config.toml
head_dim = 32
init_std_o = 0.00493
final_lr_fraction = 0.0
Each number is 500 + 25 x the weight over its row's rms, rounded and kept within 0 to 999. Layers, rows and columns count from 0. Numbers have three digits each. The size before them is the row's rms in percent of the matrix's.

# o: layer 5 attention output (transposed), 256x256, rms 0.102, rows 137-191, columns 192-255
# v: layer 5 attention value, 256x256, rms 0.115, rows 138-191, columns 192-255
# q: layer 5 attention query, 256x256, rms 0.134, rows 160-205, columns 192-255
# k: layer 5 attention key, 256x256, rms 0.122, rows 160-204, columns 192-255
o137 107:501467527491552486497490552459495484491498494462499464491529473437513496513501485486502547512461498472505494482486490487497509472437544497488508508525465527549528500455549482499505523504529548
v138 116:462518515492473487524469483492522550504445473562470510469490516527500462529493506482485547483499466510522502422559512479505491534485502525471489507486505526509512467489461501494519485494513493
o138 108:487478507529528522502493518492551513497506488530519489518492467479550523529497559525477455495466486517507500522479433507498479503546517464506543500543491528506538493495490433470501487455486507
v139 114:494480504486483512518475449490488503486532443534436522482497531559509480483534518490493561468504512465472480500536525444493479517497487512473513478490502510527545532477518480470431466509511502
o139 112:493497498552513543506480539450507501500547515492504507481478513483508528497478480512502504525497507493514477515492520555509510465480451498531479496465510478479490538491510507502509514459478481
v140 118:499505510485474475519473475463499520467532479476503491528520438509504507517499529504476474492444476500499496483507501471475549538502449516502517495470495539498522485490543458464485504516484538
o140 121:464466513493499468523456499545504506509507526575498541497501472457444462504497481499477479524438513491496465547500506517534491505481507474461529485508514489517456495480540489457464511512507496
v141 124:510517501479501513508459465495485517496504455490525511518494447482478476509523534471467518505484500465550528523464441437508494504478503477472496437476473533505545471538495501509495525503462468
o141 119:504447490519496504454484490516532479515495509500509528475508465513456525451510513452501460461491495468503496499450485515518490540453493421489504557510502496483497526479457548487528474498490558
v142 122:476498509506483487526475512538530488454489530516509469479527469481494506497465530526461567538493529526500498494492514521494503462486519483524484491508507509522506502485500470451498473473477484
o142 115:498469513467530551497519514522547521509479479466492517498507482491484489470494523490493485521513495514526494480469437481469480540546518517519454522482524506503504536489528531485494458447516515
v143 130:527517464508524522514465504453489516504477498455470527506500524485495473500525565495507509532515501512487461505477518533531489505493494502487488444518493482511543491486503500456469492522450514
o143 123:456542514481467528497512467508533504524472482528482488490504484473512452526531515534531538511506492504475499514545510496495490517474448497497495503515553480440475488503487497560497472499502508
v144 123:531488498482517501480498496499483509466507484500466501522531491518523526477474493437501482541546470484475503511555500476461523521499511545518515479523504537481497532501538468511489505464528444
o144 117:479513512494535522468513488475502481472499517489507514512472495519512487478483522473500527480484510531480431504462496490551490514476468482501503537531487468463537486476479521460489452456507518
v145 117:510479507522492542464494485483493490506525491491463462478503484517441455494545540515504482487488511481536514490500515439483496488503505512513458500531462507474517500509482516519505492526472557
o145 118:514528502487509497498513496510538488509462526506497517518465504443492570509454452488539550535489523442482515497521538456519516523518509502476539545521533489493449503485559507480514528507488519
v146 117:515490493503469513483509486483516498481476481484487483491503522558473539505521558499535481503484464485484471520526484512501506474508493591482517454486460467502455469504532492493511536490506535
o146 116:478453513484462524523497474490456520536510468510488484507525497554497479490450465509495530480488547464489518493485545518481494459508501495484492531464491488454514481528532498450491483523507477
v147 135:483496505501475508502508523492521484513450491510482533496519490503498449479513487484527534527503530514501524434477532503521472474492481473527470517500541513532520468505479486522513459482474493
o147 134:466521555501515500481487472521498514539456509472490488533505481505534481483490518500532496480552505515465518489504484512503496497510520521463496484515520485510491512500495513524506524492492500
v148 117:490528472480466482510506501560490516492519493493535512521510480477529502497523512465495467538487491471474456452444534528496532467504505530495503483555516495465531497527525529472530534461534484
o148 116:467559526502501483476513521480507453532484456529488530472472507490495492470463508490496403536486449511503506486499466536482540492474448494490476490507519475520497472491533512513509512514521489
v149 112:501507516501507548503504465510480487504511519505474544491522496533480491489493512529513552470484494446483503490513512487478517493490493482463504482548522490499472549486509486456497530506501522
o149 113:507522531457484485510517514493486481496496532534488490499517495496511490501458514497552520529507425504493491509495497479493475443518509524501494493476536501483479493490534511503442540515489504
v150 119:499525504524511508515540499534495493522504474536507497482509431489517468573522494486493461530500474529500496448492493485472473526463498526461514463501528460527502504546510500486516510515475482
o150 109:498480493509510523521515502530491508503508531470499500528518443479518502506489517495521539495460494489472472472519505442471502493551475523530481471552482478535513491514478477454481508460533463
v151 117:541516496478502490504584484496524461513511534538504473509501512498523467490492459524503520520509538489523513497526520525464494478516493515493473529535553444473519507522505503466497515475490465
o151 115:510485499498509522481487525516497487514475490496489525509465493550461513518478500445501533521498482528477461502516499502496520488503487534526511498480505517491480427574483533474488472512501476
v152 114:576489490471462513496495459526479535489514483502501474487484489490517482495494535500470537478478514498510464489462470508483502524534509534518473472527513459562511541517514509495547497503470502
o152 106:463512461514526486502470492500509529508447492492488486511506483526477482493565487519570584538478512503516483474474445483471472506481519490487492506493495538498529523525523521459504477487442487
v153 112:493531504493477520501521539518516512458467513515526552474500526470487476545548556463535514523498516472515519466471511534496500522487483491494507558509469477489531482481494503512522483503488523
o153 107:498473506494516525470498578505477474474532476508522483497499532495538488515461510500492483489520454513506498485511493517492496523472509503486514492516475487465492478473507496495467546488532469
v154 112:519507527497453459493512479513471468506505508493530535473506544495494465493543495523483513494515570532532483468465508505474481512491486435478475490479537450515490487498464496527490542518530485
o154 106:496475484512482533492489503550505488539518483457461476475486493516500514477467513469514463506510504466512505480506496477519508476546479500569470510508489518543522511503555524517511530500498508
v155 128:448451477512478492474534572526482488514489515507538495501532478493480504503529491511540446483499505524475552429525487474473519517490528482498494529495504485489495471473543489531519511538536530
o155 118:506509512552500503535501526474471498491501478482444474549495524519538496495457504494497473487469518453555558532474488505469513512509472508486506499491551540502492528506474507518491515481451458
v156 126:450503474499528496473525476520488476441532539480528468492524503489529492510498464498523496552501552484518503469516516533474424508501533489490521515513546521515486561531458482495518448489493452
o156 122:484482482469469466513475533471497498498512496515463505526484544516538490486515474472486508473541442524526537498496470447500486512533480529506505460480443473513539491482504496527500480455532510
v157 122:478498505465525507443485456553506482502509514478507478495518449470544481465500501485529485526501514511491492505548525513453477491495530481540498504529539456510528521517500521484492522495499486
o157 110:506533445506508486503520517492515462503486496488480515539543506517505481513500514504450488493516500479520449490501513505461527526449506541526489479488571541536480503502464486519525519477530504
v158 127:512480560511493445488485468494519486494560479497485501501500537529537530485500498492507519466502470531450470516510519491515513520514505497504458446467473508466486525530549499498488522498497466
o158 116:548530525494485490493533486488504511456430489489477505488499544453503526511472529476490472507492559473498504504492493504479497480512495529508523514500532530501539472496461509503498490517509519
v159 116:497544501492420545474533523523488559461474470515466551537489514479506494537511526492527463516508511501509514474522469461518492537472482544522494548480527488502506495469462490492509496511508509
o159 110:498501494524460453498477504516489437501524499509502446474500478508527481456465482510492523504497510501492501509504482535505490545485492490506540507505479532491540497491512540526492511449514533
q160 104:508509510439561452498472512430513479499487482500514510487513486516563513495486505512485512500460476509516503557508456509471486494524487460511547458477520524469492474481526472493453532439507521
k160 103:498521512500523500508508527499501482489503537544508531534526513521492538481501481477495527539468465468518524500485503516520423494511498485483564450494542563490479490463483466487458458505501492
q161 101:514511482527446514482518505522467500538483500488482476510486471491485516513533473499498497513483467452497491481520510493494490467531545529490522478468490471519501519468544470443515525448475472
k161 106:500493561520491527472503491465457494482469502511505487474529510406478519466486502466499457524498484446516525476517506546515515508531514479479497477500516513546477487473482489513513484531552483
q162 102:463494491483532528534475504555506538474488502494533503517508498536498518490508461532495504469480525510504549483469469497532485523467529475520485499488487485450499485504551521492530521560500481
k162 088:541518451520452502468454442474513468486538494513538497487519480508520523512462497499513541447498489532500493497530513521490503450448493498497529493494504507490452486497462534418477511485489505
q163 101:489577507493492471511525532531524531516501498512523537499530444477440539479518493500433504495537478486495487516501511494489531479533519500506527542547527473512472505500524460465488453482523497
k163 094:480471489530503494495472508505471451518513465475524563506458489489470504476528475540437535473499477490509499526496480515493514490518453527517476482504496502490475510503545493516498525485504477
q164 105:500512479503496529523557453515488503497481502498569527535476483507494491533467526539494505469483507516443474484481439507480526534533496524453496484492485550537488500478512507490510515470471497
k164 111:478513526450507537516496525456497515520520507487491464501526467502456505481524480479531517479455459505453488504475523537478498484519458533490489474511516549488525503512500510510524538501494553
q165 100:457440438510506513451526516494528488517478475471476470546499514484496499516505486469483499538540516509513526486510500503516508530506528489486442496497478503483507522501546487553512457489515489
k165 104:453474483477525482484487550498515511508468453470455508470523484490483501485537511462489502547491536523519503476438471536487546543499546497509533499445485489505477503514524479520485501468518503
q166 110:488496487519517483516512489519521505517499488476467498492464468535475499494519512532486429481524474503507507510502482542531483474459515523435509511549522482584504552471541523510455541477525516
k166 108:585498486478547503497524482519495473494532480500541459482483468534477535485524505491472511440468520512504516479487481497500497458477463521446441482514526517526485511510566464488474526511514506
q167 103:515470498457493495536524457525517479478473484531527496515528478478506549498497494497494501460519470524509507441502493480499467540477522509506463518522513484479516497517546497504537535504487500
k167 111:532452491473512486532502490493520512477451496465490487523464464503498540527481453546519506489518501514486508505461495501500493461490482493474471515484509511546507479552534507475513545487473540
q168 100:511501505482489531489510472494504487500542488517480525451468467514443492540494486522508490495549460461486540521506502537475526442492536488523520506489499495515525509502497449502488486503491503
k168 102:512453539505487467498495477483471487511532496484513480492539489518466552525492491480513526483478482491477518499494506527504511448518532509474545529485491512553504492516500495493498494515475504
q169 103:467480486490476516505507487514488505483506507502470512519505533521509535538517515444520508503503538481520440503500494502505509490490516524490504539526551544551489510512499534522495491505454536
k169 105:512482485528494548493503504506499491476506501527474506524502485521527512545486496530502476499510521492494463495506517476492491481499497471503493505456518524493484495554512517538509537489530503
q170 109:490498519513494482471506467513441518553484474455541476504485500489514474526474501518489476479527526489478510521478526543475481486432473489507490488499490488518525450513498536510506553470501516
k170 099:492529541499504502511512535530465513509434515448496445516504500548494458500533515454479517503534508501483494473461481504478500499510505521496451510479483471537519547494514518509479512482516517
q171 109:529512504516516512534523510511484474501482510519505498521503509508490528495519507517496493542440520514494479550543493463521518502502483498481510517533507531511490522565492461461540525489515492
k171 101:508513513500499554507433484475517504519509495557515540486514561480479502482471517537480511496519513479533504476517500503480528476494449487518527498520455533514504490532492522475473514514522503
q172 110:440507526490480538492445491489492578456473496486508520520489440523532503459499468555525491477527471517479502503517493583498511467538475465515551518488522501537498515522506509508493515544511460
k172 098:498490508530469532512493542541455546477489557481465514453500466478519504486500509541512548548518445507536471524484497521552448510517501511515543501487511505500484490507480507511501515499532495
q173 101:512521472506511451513499483503432488470501534465485480494483513489488474517514503456499502505488500466504512539515432520484482490516484484492534503488512487490491514539519482490477518451498523
k173 106:493501545496565472507528495504466515446480550542500488478518522478516504504526543472475507440487497482511495524511486463512478508515522502502511486450493556456469518466500467493444533467507551
q174 107:511518494525494547468487521521528468493520490483510473495462486532520491462493495448543519543528523480558515527471488518482504480497496499469487501509506491537514525506470483451520479519482515
k174 102:514523492513553491494489491494470499524488493485556487455491539508526471462534447505523543515518519510521489514482493482500485501503500480513463510491485534515498452541512522478467517506531521
q175 106:505500472465512515505502472496508500533548492505539473493536502499504486478488485538438472494492477538531507503522496514496539462512489515473478546483498546481479486460537483468463520480487529
k175 103:537488474481486494487520489499527477487538513532522488528528466513477463562478497463492491485469468511504517500463499514488479491476477465486508501483477549468455512473515526473514476515476493
q176 106:507461478474508515513520461514505520469507475551482466502552508533518493525489520493546514465510501524497485504530492498543481502482512488473527520549481509496464499490485456473519491491501495
k176 093:565475458456532523499451462465520470468508445494462519505513520476520534501494480522487512469497498497528521498508486501495528423462497459514524514476504484542476490520517495475483509502487473
q177 101:467511456542507451544471486492510520466473499454510504519483503492512490486511493479469499519513483523483514496515454543502473482484555503505487462510475502514534514481472511542526466520464530
k177 109:535496503512543440485521495513489471458525505494526493478507541487501491481510536511546512500484514536499515491495470500521488515532553519515519525480508505485507535468497544492499508504481512
q178 112:483511491540468568443508481550547490498504549475483541495492473525514544502447475530490516461503523480516443481528505532482521478498481506532450513501486476504527482519501526483507469489500457
k178 089:476468504473495500479473518471544481498510526495490516487553504509493540533486481487536493464489516497485485498517483508526496489504534480529518547501515472507468513534519491504495485508477440
q179 113:478526502513534516512507512456525525534483465497484504535521547524447509496481544513518520498512537484549552525495511503513522502499533525487533501428514529547520450493475497517534484472521471
k179 106:491521502469485480515491497441494478530537481510460508465518548476492539511480527479458462511500529504498539510455493511515455509425510477484521493476526508510484442499459566508512490466451505
q180 097:504490466509452517487470485461512446489479512469454500466489535495514518493494529489435498510499484492490495505526462492455498503518488504472487501505487488551466503479472491511503474530509516
k180 105:502506515473510521497520469488488449472485492501497499539481513500534470510493464467531480486490532512536505576508491476542535533509479498494478509536468505533514519499478535507501493484506533
q181 101:477536501503477517477503498518479501478503498494525503519481499494531476489541469486488551510541516473495474495512497499496490456486475564534509485479446501556488513524486516486495482527497482
k181 102:483514478498468501451468473452513473518471487539512505492498490519506504472504463480506541467497483479495479503535509531519502455470466466570508507498506484521463529533479492463455494504504479
q182 102:467513521523503514517507432477498501498498496485523498473528555512507540459515544542525502437491504487451472508512521536482500496539475491508511495497491468484486498464509489469520490486516497
k182 110:476525485541471499511457493483520532525493480512538480488490494516471509531525526532515506486477498479469527516444502520510504514542523447481512528503456526495492521495488515507477525522476458
q183 110:489551531503522513470568511457490471499469484467516516553525481490490505485474491497488486477531536506500503529488471477461499496500550475515507494512546523499488508505532534507494493532516490
k183 108:473483515509474503500509520489504485531501510494516516466491538483505483554448455489477521529510503481486502477454508507497468514465527490514521520470515522527490486501484503513462513461485514
q184 101:510476495479511513514497531507507465458519492502516495532525510537481480500524505538469505476511436475483469505525502500541541515461477530511452471472526502491506474529489445514478523491480481
k184 098:497520499540510507492490511516488482478506489463501501549461482525492440461541508511514530495498443452513503496507502529491536535453529488520478447466515521502506525497471432498497464483511443
q185 106:511509495508473482499502500509506477488471486495517489491484524503460486482488480504518525465492480469489493498468468523511462509482489486510540485571498481489507500466513504493495466461526505
k185 117:525506498469503494469520524497482431476466490483524534491500506464480532422494509473473517480488517490503486482483466483492523501486501545490533472494485479481533515482511512512507475477508457
q186 101:509504485501514495462483510504530487511538539538513497527537503526517473487494490511495488479499494483515489504459557480495471539536508490521530502513461465485487536438515518497532471522485461
k186 104:534529434526465528524486479501497468543543480499549472496521492528484453530510473479504472485477492454502487489508511480466507549556463486469532497507504497539503488461474489509511511512463468
q187 100:489541491516550495510520486500481479495503470455524530553535508461488499492477518493494524463514520464534497484475470480482513526464492512527501476500477448513508523520452451502498489500501463
k187 105:479560459468467489524485516474504503426530499499516464479531509432533494451481486509514493529479526471512529514498534464478529505467498496501488499485519472519486523496522538544472480506480508
q188 104:539501542501495506519460484504445493517450477513494498492500490480512485506468462517489511514530471478479556501468530464511446497521503473466536530480497537491532481451495554542481523507475469
k188 099:496495560501465542502556502494462519473459495492494457523502459464481508500483465497519506490521431529470545500488551524506503520519507483512531507478484518521493496486475495544498483491516506
q189 105:457461489500468458481514513466496499491512521458508469538501549504462498537497508517468524521506535514462495471472482486506507452458508516545517512543476465497534494472472484476486512446513467
k189 102:466487529493560504548456485446502488472458485485519540485562482510525511525470502484501430510481469526491541450461478516503497487482470548538485498493519481536462526447490516475518493515464486
q190 098:504503527501496479501484499489497498503481523540540532501564446508539525514511522514469523490503492553508513482508489462512517485504513530516524473536510575488528473469521554526533497522467501
k190 105:506495475519493476463448495485483502495460498471505541548494525518510522513481467470483527510474542510486469508465474503421485494516524493483490471527514537492536456535522501498529453502483513
q191 102:471498519517457485502541476492527493517497477508505565525518460478482456540518504516483483485499453486505512526497486477489509453511481462492540509507514501529461505493472506482506492541511539
k191 096:505520511532515497464546562547483482536471472470488505554527513519478427522550512529488539544491474504451505478470478509485526488518516509499525507501475506498479484497503501512524504507524492
v160 091:523505496515474535525478474520479494491474510497484532484534524507497514527521500486469537491472465565532504540492495483490510519469510524496503469498537511514499512547515508464506554480517465
o160 092:475459514516537477486494489468525528502487515509489482506509497481515514504487480505473439503484505499508501462499501542516530556515503517543481554523451510511500486471517499542491493517537477
v161 101:479471519498491483529486542502532527485496488488486531486496525571503477486490516457525468488471495515443507495487497521471474464505469491501547528479459469480462487453520512492518483521505546
o161 099:513511496515482540462511479492462526492514519469529463522463508493524532508484494536483538502506491497496525539517498458531493545498511512513484489518485458506524507522477481521477496457512462
v162 096:453496508479517491506483531486483473514496494486503490460484473487529478498507523523469471502495482520493520540487506498482489492517512556467484480478512469501500476493541492494495506525490512
o162 093:486481497517483496473534504511523544462516538522482534454491511498490527501520473491534489453450473545537491467504510495493446510502481460527472498496517523515518516497503532531516504478522505
v163 100:487518485522486530489497505461519459570526523534517486511525490514504483512507484563463471489562487510466483487495503520483450470507473496494548525493494505504497534521524477471495505468473495
o163 097:512468488452498483473477505544453513496485453513530532530517484502520503485510529447498504535511473513561500527477500473478505509484500500518458514512497537515485438492450508544521527544523534
v164 096:568533441505494468486524441534509495513505501500493458514462517462499472479519540524527501573538546465471506478479505521483489485503488465477510435511506504485513537481509496548513483482521471
o164 097:471494548483484514526486502464490515492539489492446503497492489509515563498469475507464517494499490481501491500486488506492564499528501544496463483502506488502471488503500513496482522522493529
v165 099:509494522502487502430476494464481513511526520501555460494527444453525489474507506517491520487482482456543503513494504491505513449517473519500480467528500454539509503515500506550503535519500483
o165 095:475482515478529505516480500540509497496503464536492538476497510500479493501503482471489511522503527494507480517482546489470529556491513485486556517471466474484473486512482486456522451455487528
v166 098:493510485502489577494514495477486511503510497525521504495490465485532528489490470534520517527488511495481543491513505523507510488484501481496494544520491493486497515475500470486463465439511523
o166 091:536500526482503526474492499480525504543523553452500501502479499500524506505511529501507513468505483501491463458494509514469396472529498533496494456511518519507529510502529514527519527526491493
v167 101:531499520517513446475523501514486529502445494522521490529477527501468490462448432501530488476500486458522480521502494524470515520502475527526517513533516471506500543484483469454507527476479492
o167 102:504480493472489564471480472493499465514528489509461469489539481506518491561545476509437507526519516513501473487482501524492479484523539457490481496468485546481458471539522496499519489548501492
v168 094:495532537487505475489507465459515531548513478511468434499477511534478499550520496484503532472491454537513444510499537539505505500474466492492502489507538514538526515515508490517485484490499477
o168 094:535491474485482527519537483545464501491501498419519529536501475502515459485534522506487463495489518479487536492471492484464501536500448524527504506474511484477495464523503479499499477524471509
v169 102:481491508496503492490502550482494537496489505503493463492473514516461483476479458521520518499510489499480523464487485504514512436535470494545506509531457502510486495465481493483523509486505523
o169 097:547439491473507518514481489530508513500508522526530543499505479471543493499505501484525499505501517549481479526495511458524506489480524478467493458482538514457533471509541456514477492538497471
v170 098:524459456477487497497486510489459543452471514505490484499521507534512518504519549485538514462523464445529504484499525493530513519517484529520548550491508481464440500450469514498518450467507543
o170 094:466561488522527482481525522508501496556515532527491492540498518472442500498505444528461499505490526529506492466505492503485471483510530533483526434503496477497521537523532468522516496483507487
v171 095:488530516515511524486493484548490495464499459462481505506464507431504522540483551518522513478519506475510527496510488539469481459524510521512478514501493513486535489505539504476501472513543491
o171 096:499465503493481532531485465466509485522491536492487499514492514517497509466502472507499523537484547454461508482474434453563479540450474507526510461505538489559499528493466488520524491474481567
v172 097:513516516491505480522523547520470488456506504504559527494477476542476491550459514489483503507491551449540517491459518503524482501608485489485495504486478502520430556475493495472498509478464512
o172 097:508485526477495505500508466498531508484467520480476489470523495497517529474511509565513562517523442522493523480525497478463474535446512487491518467528526469496540477487509492487515459546506488
v173 096:529494547526531477498497489461467478512512548560536513557490453514435520519525491510527510505517511486538507492521452492518527498476512506521508501499487523481512554505478519508519426512466500
o173 093:482448469478494482512516498493555499470480489441496483477509506474546488530500527489505488485538480508522521499492498492499465500513499488492462481537507530520487498523519487491482546516469457
v174 096:536524500550515457464517541466505511517486514559479510488512521487458530548548559465475492480495478535541518488514494507480523486510473478502483484526481483538511522558492506481506477513513502
o174 094:468502478483472478519509469514520524494518479496511535535488495507487445488519455513506485479531489491492474536493504509488495484498498487518561488513500504504463464458490484451463477477477472
v175 093:483511530497471480496517557490547525494520561457485478457476513546502505539495478471493477528500485577504498506485554538476488502493547492465557504477491470490498446476516524507466498508519536
o175 089:478498456419507477529516477478474464444499527519510514506542469506475501497531558535482528429514483446533471525486470475471449496489492508546471473508479485492509502510481474494499468475480497
v176 097:493467489527513460511483502484524499539510502487520490506505496500470482539515478551456500489529487479490504536477534477462500502531476494505468519525540534515523482547481487440528519505484464
o176 087:476482538470534498516519487508467499482456531482516486478515537499538502461502523426528516485475505519537536455499520542518532462482502496513556487518482499484508507466520435539494470478487501
v177 096:446490489485471527477473472504475499453491528541477473463479499493527524511521550496500491532482512501541493490491486514491525471507527474527524479526534498458494487472517497524464497495504530
o177 099:511480512540517463526529511534500451499533496496556506517511488533483491517453503520515520502492493495490480503551485482540501529467471516520449490485522524493497480456505475496516490487469484
v178 105:461536524496518519500512510511511529542502500488476474496500495509512528508497562529482534484496512480478446514489506474494522494505494465491551482507513463517464482522465529492528503498547503
o178 107:483503470505474487535509493491504461560513518475508530497498489457518522492494492495520503500552500512478552487492435533548500487539573532498475530508449533496507522510515469516529479505490473
v179 098:495472469498478500484487517500475484497490479519478541495482513498499505487496511491503479507504468544501490491524509483531527519480472533529456481536506471487511529514491538467510459515442530
o179 095:508522447475492532495521478495520518480478537521480486512498492504488535518480479467501472478480511498526521515512501500496464458532484490510538574469486483497490477528485463506485494517534491
v180 098:497471520492512501472466494509524514477487515473510493506474477489499475478526503505507486532483457534489511573503478490488491520493504526509509477484496510512480499506516484487493496514492500
o180 096:501501466475503546524502490517482506499470526473476463507545499487478539510497495513466508469528519471487480434502526544528505468519521494516505519556534486481445494493517510481510506493523504
v181 099:509502515511482529508514504515554483493534476475518490553490477473494478495548483550503471491555568460504504517430516491475526519508529519484459476503475502519478539524514483481483510489484463
o181 102:461506510479495489507498478509467527533507520496452516537523482470523489524439525479467523512515445529459488495506446501490504528493449496525507474517471517490495472486481549524462550477578530
v182 098:471506508526463488494469528516493474473544494498498501497500526509490505489500544538459537535528508460505499554498541479423502481522533502517490481518484442512479497495501486497535483538466495
o182 099:473493459503524505486479496513524489522478493520481495538512490468496511458499509505501454503471481551458494471471519518529525533496497494485498505507530534489537478491497515514492492507506531
v183 100:528494506489488479481515492530535501497505544531504460499483524479486473521489495481437524462513513477518517537489541530489479533515517488441485513458482462550488511515521452509486508535520476
o183 092:493509472514490503479474471474489476516529478471504540509468487536487533503508523529515478530464523491505488505524493523502501471509482499556519483518541501449540500465498503512488532445518535
v184 099:491492531512493470524487461496500518484474566519542539520498477517480556528535466541463494445544537451470503504455506532462483486512493473509510522522509474505500498528512518492503502501548444
o184 096:485500505494552492502542516489510496509488453484496484463494488467490454544491521445509491519481480498467488463498502479482544510498523511495473485489477490481549505475496458483470545435475518
v185 107:503534513535493512503495463522523537510511463485487510528508503514542478489487474482481501486528498471499537525481538502509499516492541529467482446523448480500465488515512460543515476499488492
o185 102:528471523472435504487478537509493500487501545493478489518496523500478505505513512500491484476473478470497476513520460482491532535515454478499568536480547530504480500476537526508546513486521524
v186 096:505506497511519498486542497481524527536488501525494509544504488534483516511490452481481474491498500478513493505527511500467526526481485494454535488519474462527547476491457486496476484495506438
o186 101:552477502512481525506522529491514522487505460486521553495479500472502514515488541555470515487497520506542509487480501522519518483468513498497466504494504500467484481492538523502567506479492497
v187 094:514472497490503505477502493517478453525510553485510505493466507516511520505472519481507527479488530530455541487508474509475513509477483516496561492539502484508514522501518494536486529552532463
o187 096:479524503548487565503498497545541485502505459542501452507541490475495482463542461499465462479499489480508460490486501510464496516520542498500442517472473504519508491468506517439496492455496470
v188 094:481543445483485491498516479532473453522512509516492507507505471577501524513514538473498514527484459501414491490539496492513465499514517497522515511477450499470529522447488504513486525540492478
o188 094:520472509531502481478467542470524497486486547463510518518472493510526462473498489539498494493491510483535566507501481524452562517495529508506499489493491528517513460530502478486512478473542505
v189 101:493493484494503491539511501512461506537481527442509489480507476492483499459502493515574509529521482573481513478473517465475504519487545510535528485504470503510508516492491473535525460476490509
o189 096:530485535478499523525505526500512492446486477483488500503495485499461495498538503512500481508473477473511484551526482474529527495538510503483476502518491466495471485522493493458473530544533537
v190 097:535506495541517480504511461532487517473492476498501474435518553514446492527533502484477525498503512491539463498495478570490519533450510514543508520515480512542511469527475529471444485495513537
o190 091:481463511482493508528528548502505480523487480523515496557504526476550493471486501526457466514540458520467538548507491478522471452554480492459507470502511504508512454522493480553522508486493462
v191 097:468477460538480488532517544494483528450476535499489481509520484526517510494480472496519524549473463533524497504510477509496484486470498485473491527499526526439471455507491518461514519470512524
o191 101:502468490473472487460516457530489467528518496524493502488481491498448506483522517509479477465493537461469509521501518486520499505516535507514546530503476493478557565494511511533501462555473489
q192 104:520478484459478511493527497449507450496527496473506486574487471530510507535523517533480508538477474517447490514492503518474517503578508481507526477517545532508510467497509496509534538553504522
k192 110:496526496435507571501493531437485519518453484436481475498521504508525509466459497528526517513534513517480474496470496489501492496501463517525470490493471465510525510530472476473522502521517498
q193 103:523475504500466463521552496492516480509504484474512522520511483475522500494552505512564500483475465485493565505464514479518505435538542480547452551549462464538499528497494523474506515490475497
k193 097:517490488536467485495478445489505476483509453521494529491501488469491531545511507477499483510481473511500493471520495527488511482450505518539465543482534461509517495530520495499493493503477499
q194 109:487507472466453497563479452485478450528520526557502528529495530476532501510510503517536495519482467480474540476531495496492484535483513458494529496501497485487532508487485483501557501560497493
k194 098:509504499527484471531485463525524495472530505513514504478547517515506533528515501475489492517480501499486499473539468523504524488508527493491502538491524479515492499513561510514521518532539469
q195 101:431502502488467499482487489514483473487553521489495537477507490528478483479509532485499470525499481549504460483473515485496532474504498533527527493510472444449547552510482486508516530491471472
k195 110:473502519510511495515477466505514511487523539473509508508562491506516476498503469487457471514476475495498459532457513513495450462509465526538527502507522495522501528522502474500493487522477493
q196 101:488469530481498521504530502479563503516518536551488506522490540472447480503513498499549512509502526504475519499526498499488494523529481513525491483494465529499515527528513493518516493488513508
k196 102:479516499509487500550505481481512501462495530557468491500527499492494512511464548499474491500487562513521491456504479480472497483501487501477506498504468478511513484475551488515517447490481522
q197 103:504472470525487478521493494475478526495484496490537494490516523465542512503527524477527484449504491484520512501512516503450511495524509446484478522481438497487523493523465527518462503496512518
k197 101:478468442521512476521518544556469482489526494474515506549519537530526469521525511480534502462498516465521507538479535501436491488486480529497498529472493529486490493535506530497487518505532499
q198 098:476469526465529490468470512472508529527499551505512515502490506476522510496480520501480531508493494522514507514500488459505517506502493500515462516472556543479508507470483545498546474530499497
k198 112:516460507499499483503506469498528528511493534521487534460512494442490539472435521496517507516507489498520533500508527470529498507491499498496469514496472561543485508461492505497500502508460501
q199 105:468468457511461506513463469473506456541506515516485516510538503487504470466453535485474503505492463482496501474531484537446489491484505495524520468509505483504443445512528524520479476534455509
k199 105:451525512549518513528527522524538506516475524468534505539518484508537472481502512491425496542510489525513466486488488492504473500507484523497450503520499510430549511502509532513484501527503547
q200 098:498502498460474487493539478514489485517493499500495479496513494506525493492466497500509495496464480493446487505541530545509518528485526496512525509516484476527504447492514504503514520508480481
k200 096:475510495470534469485529535537522469519466514453477482490508481547541475475508494469516493496465504504467467493480544507462495535477469505502487484492452482459525482518511515522497503486519505
q201 102:491516510505495458516544484512470459498528520505488485486500474499485538474522478471502509535496531472481511527487479501503483454475501478474477525514471437474499501505553474464481494502511487
k201 110:495515493489538461543536516506500472537514515480482465520468472515457518466520505484529512471504482478487465515497568507446518494506537506490468526470492510479501525488525480503457534519485478
q202 101:505473523497495502555499501466504497493499544475488486505455548480483497518554485548519519518503491475544490489486486467519507483520489517501469448475496515522500502526448515474482469537497536
k202 086:464499518519487558504544542491462516468480488461496478488467504488496503480514503547557535483478499468523489494435527477480505520547490502506480475444467515513549485528496462484480509516502513
q203 104:496482461509533495487505555459502555457442526484482491498505513556508539506504496466515510517509478470500446500495496480547454545470506494504487532490491499511521523486484551470474512467486476
k203 104:490460507492476506509529504484483531494508492457502499509523532539497563487482490487525511479500498499503466447512481494507496520444524519533513492497490467505528536485503485505466503508481500
q204 107:526516516533527526505505492517495460483506477475503508524483480469524478475512498521492528458460471528499511517490468514493501491497454514495546477536532522522505514489500538481538479505536490
k204 103:469535488500538494490484460442497476498491496536507547497490488502507491496478494498496507482478487500475559496514474475458500487475481537520534495485505490474501466472465541502497457466491492
q205 098:512522494461534532471488507501498474524478524441548544495504453502510512481470524520528458498516487505500496443462487515494536489534516494560471519551506521476462491490517483484503517519504475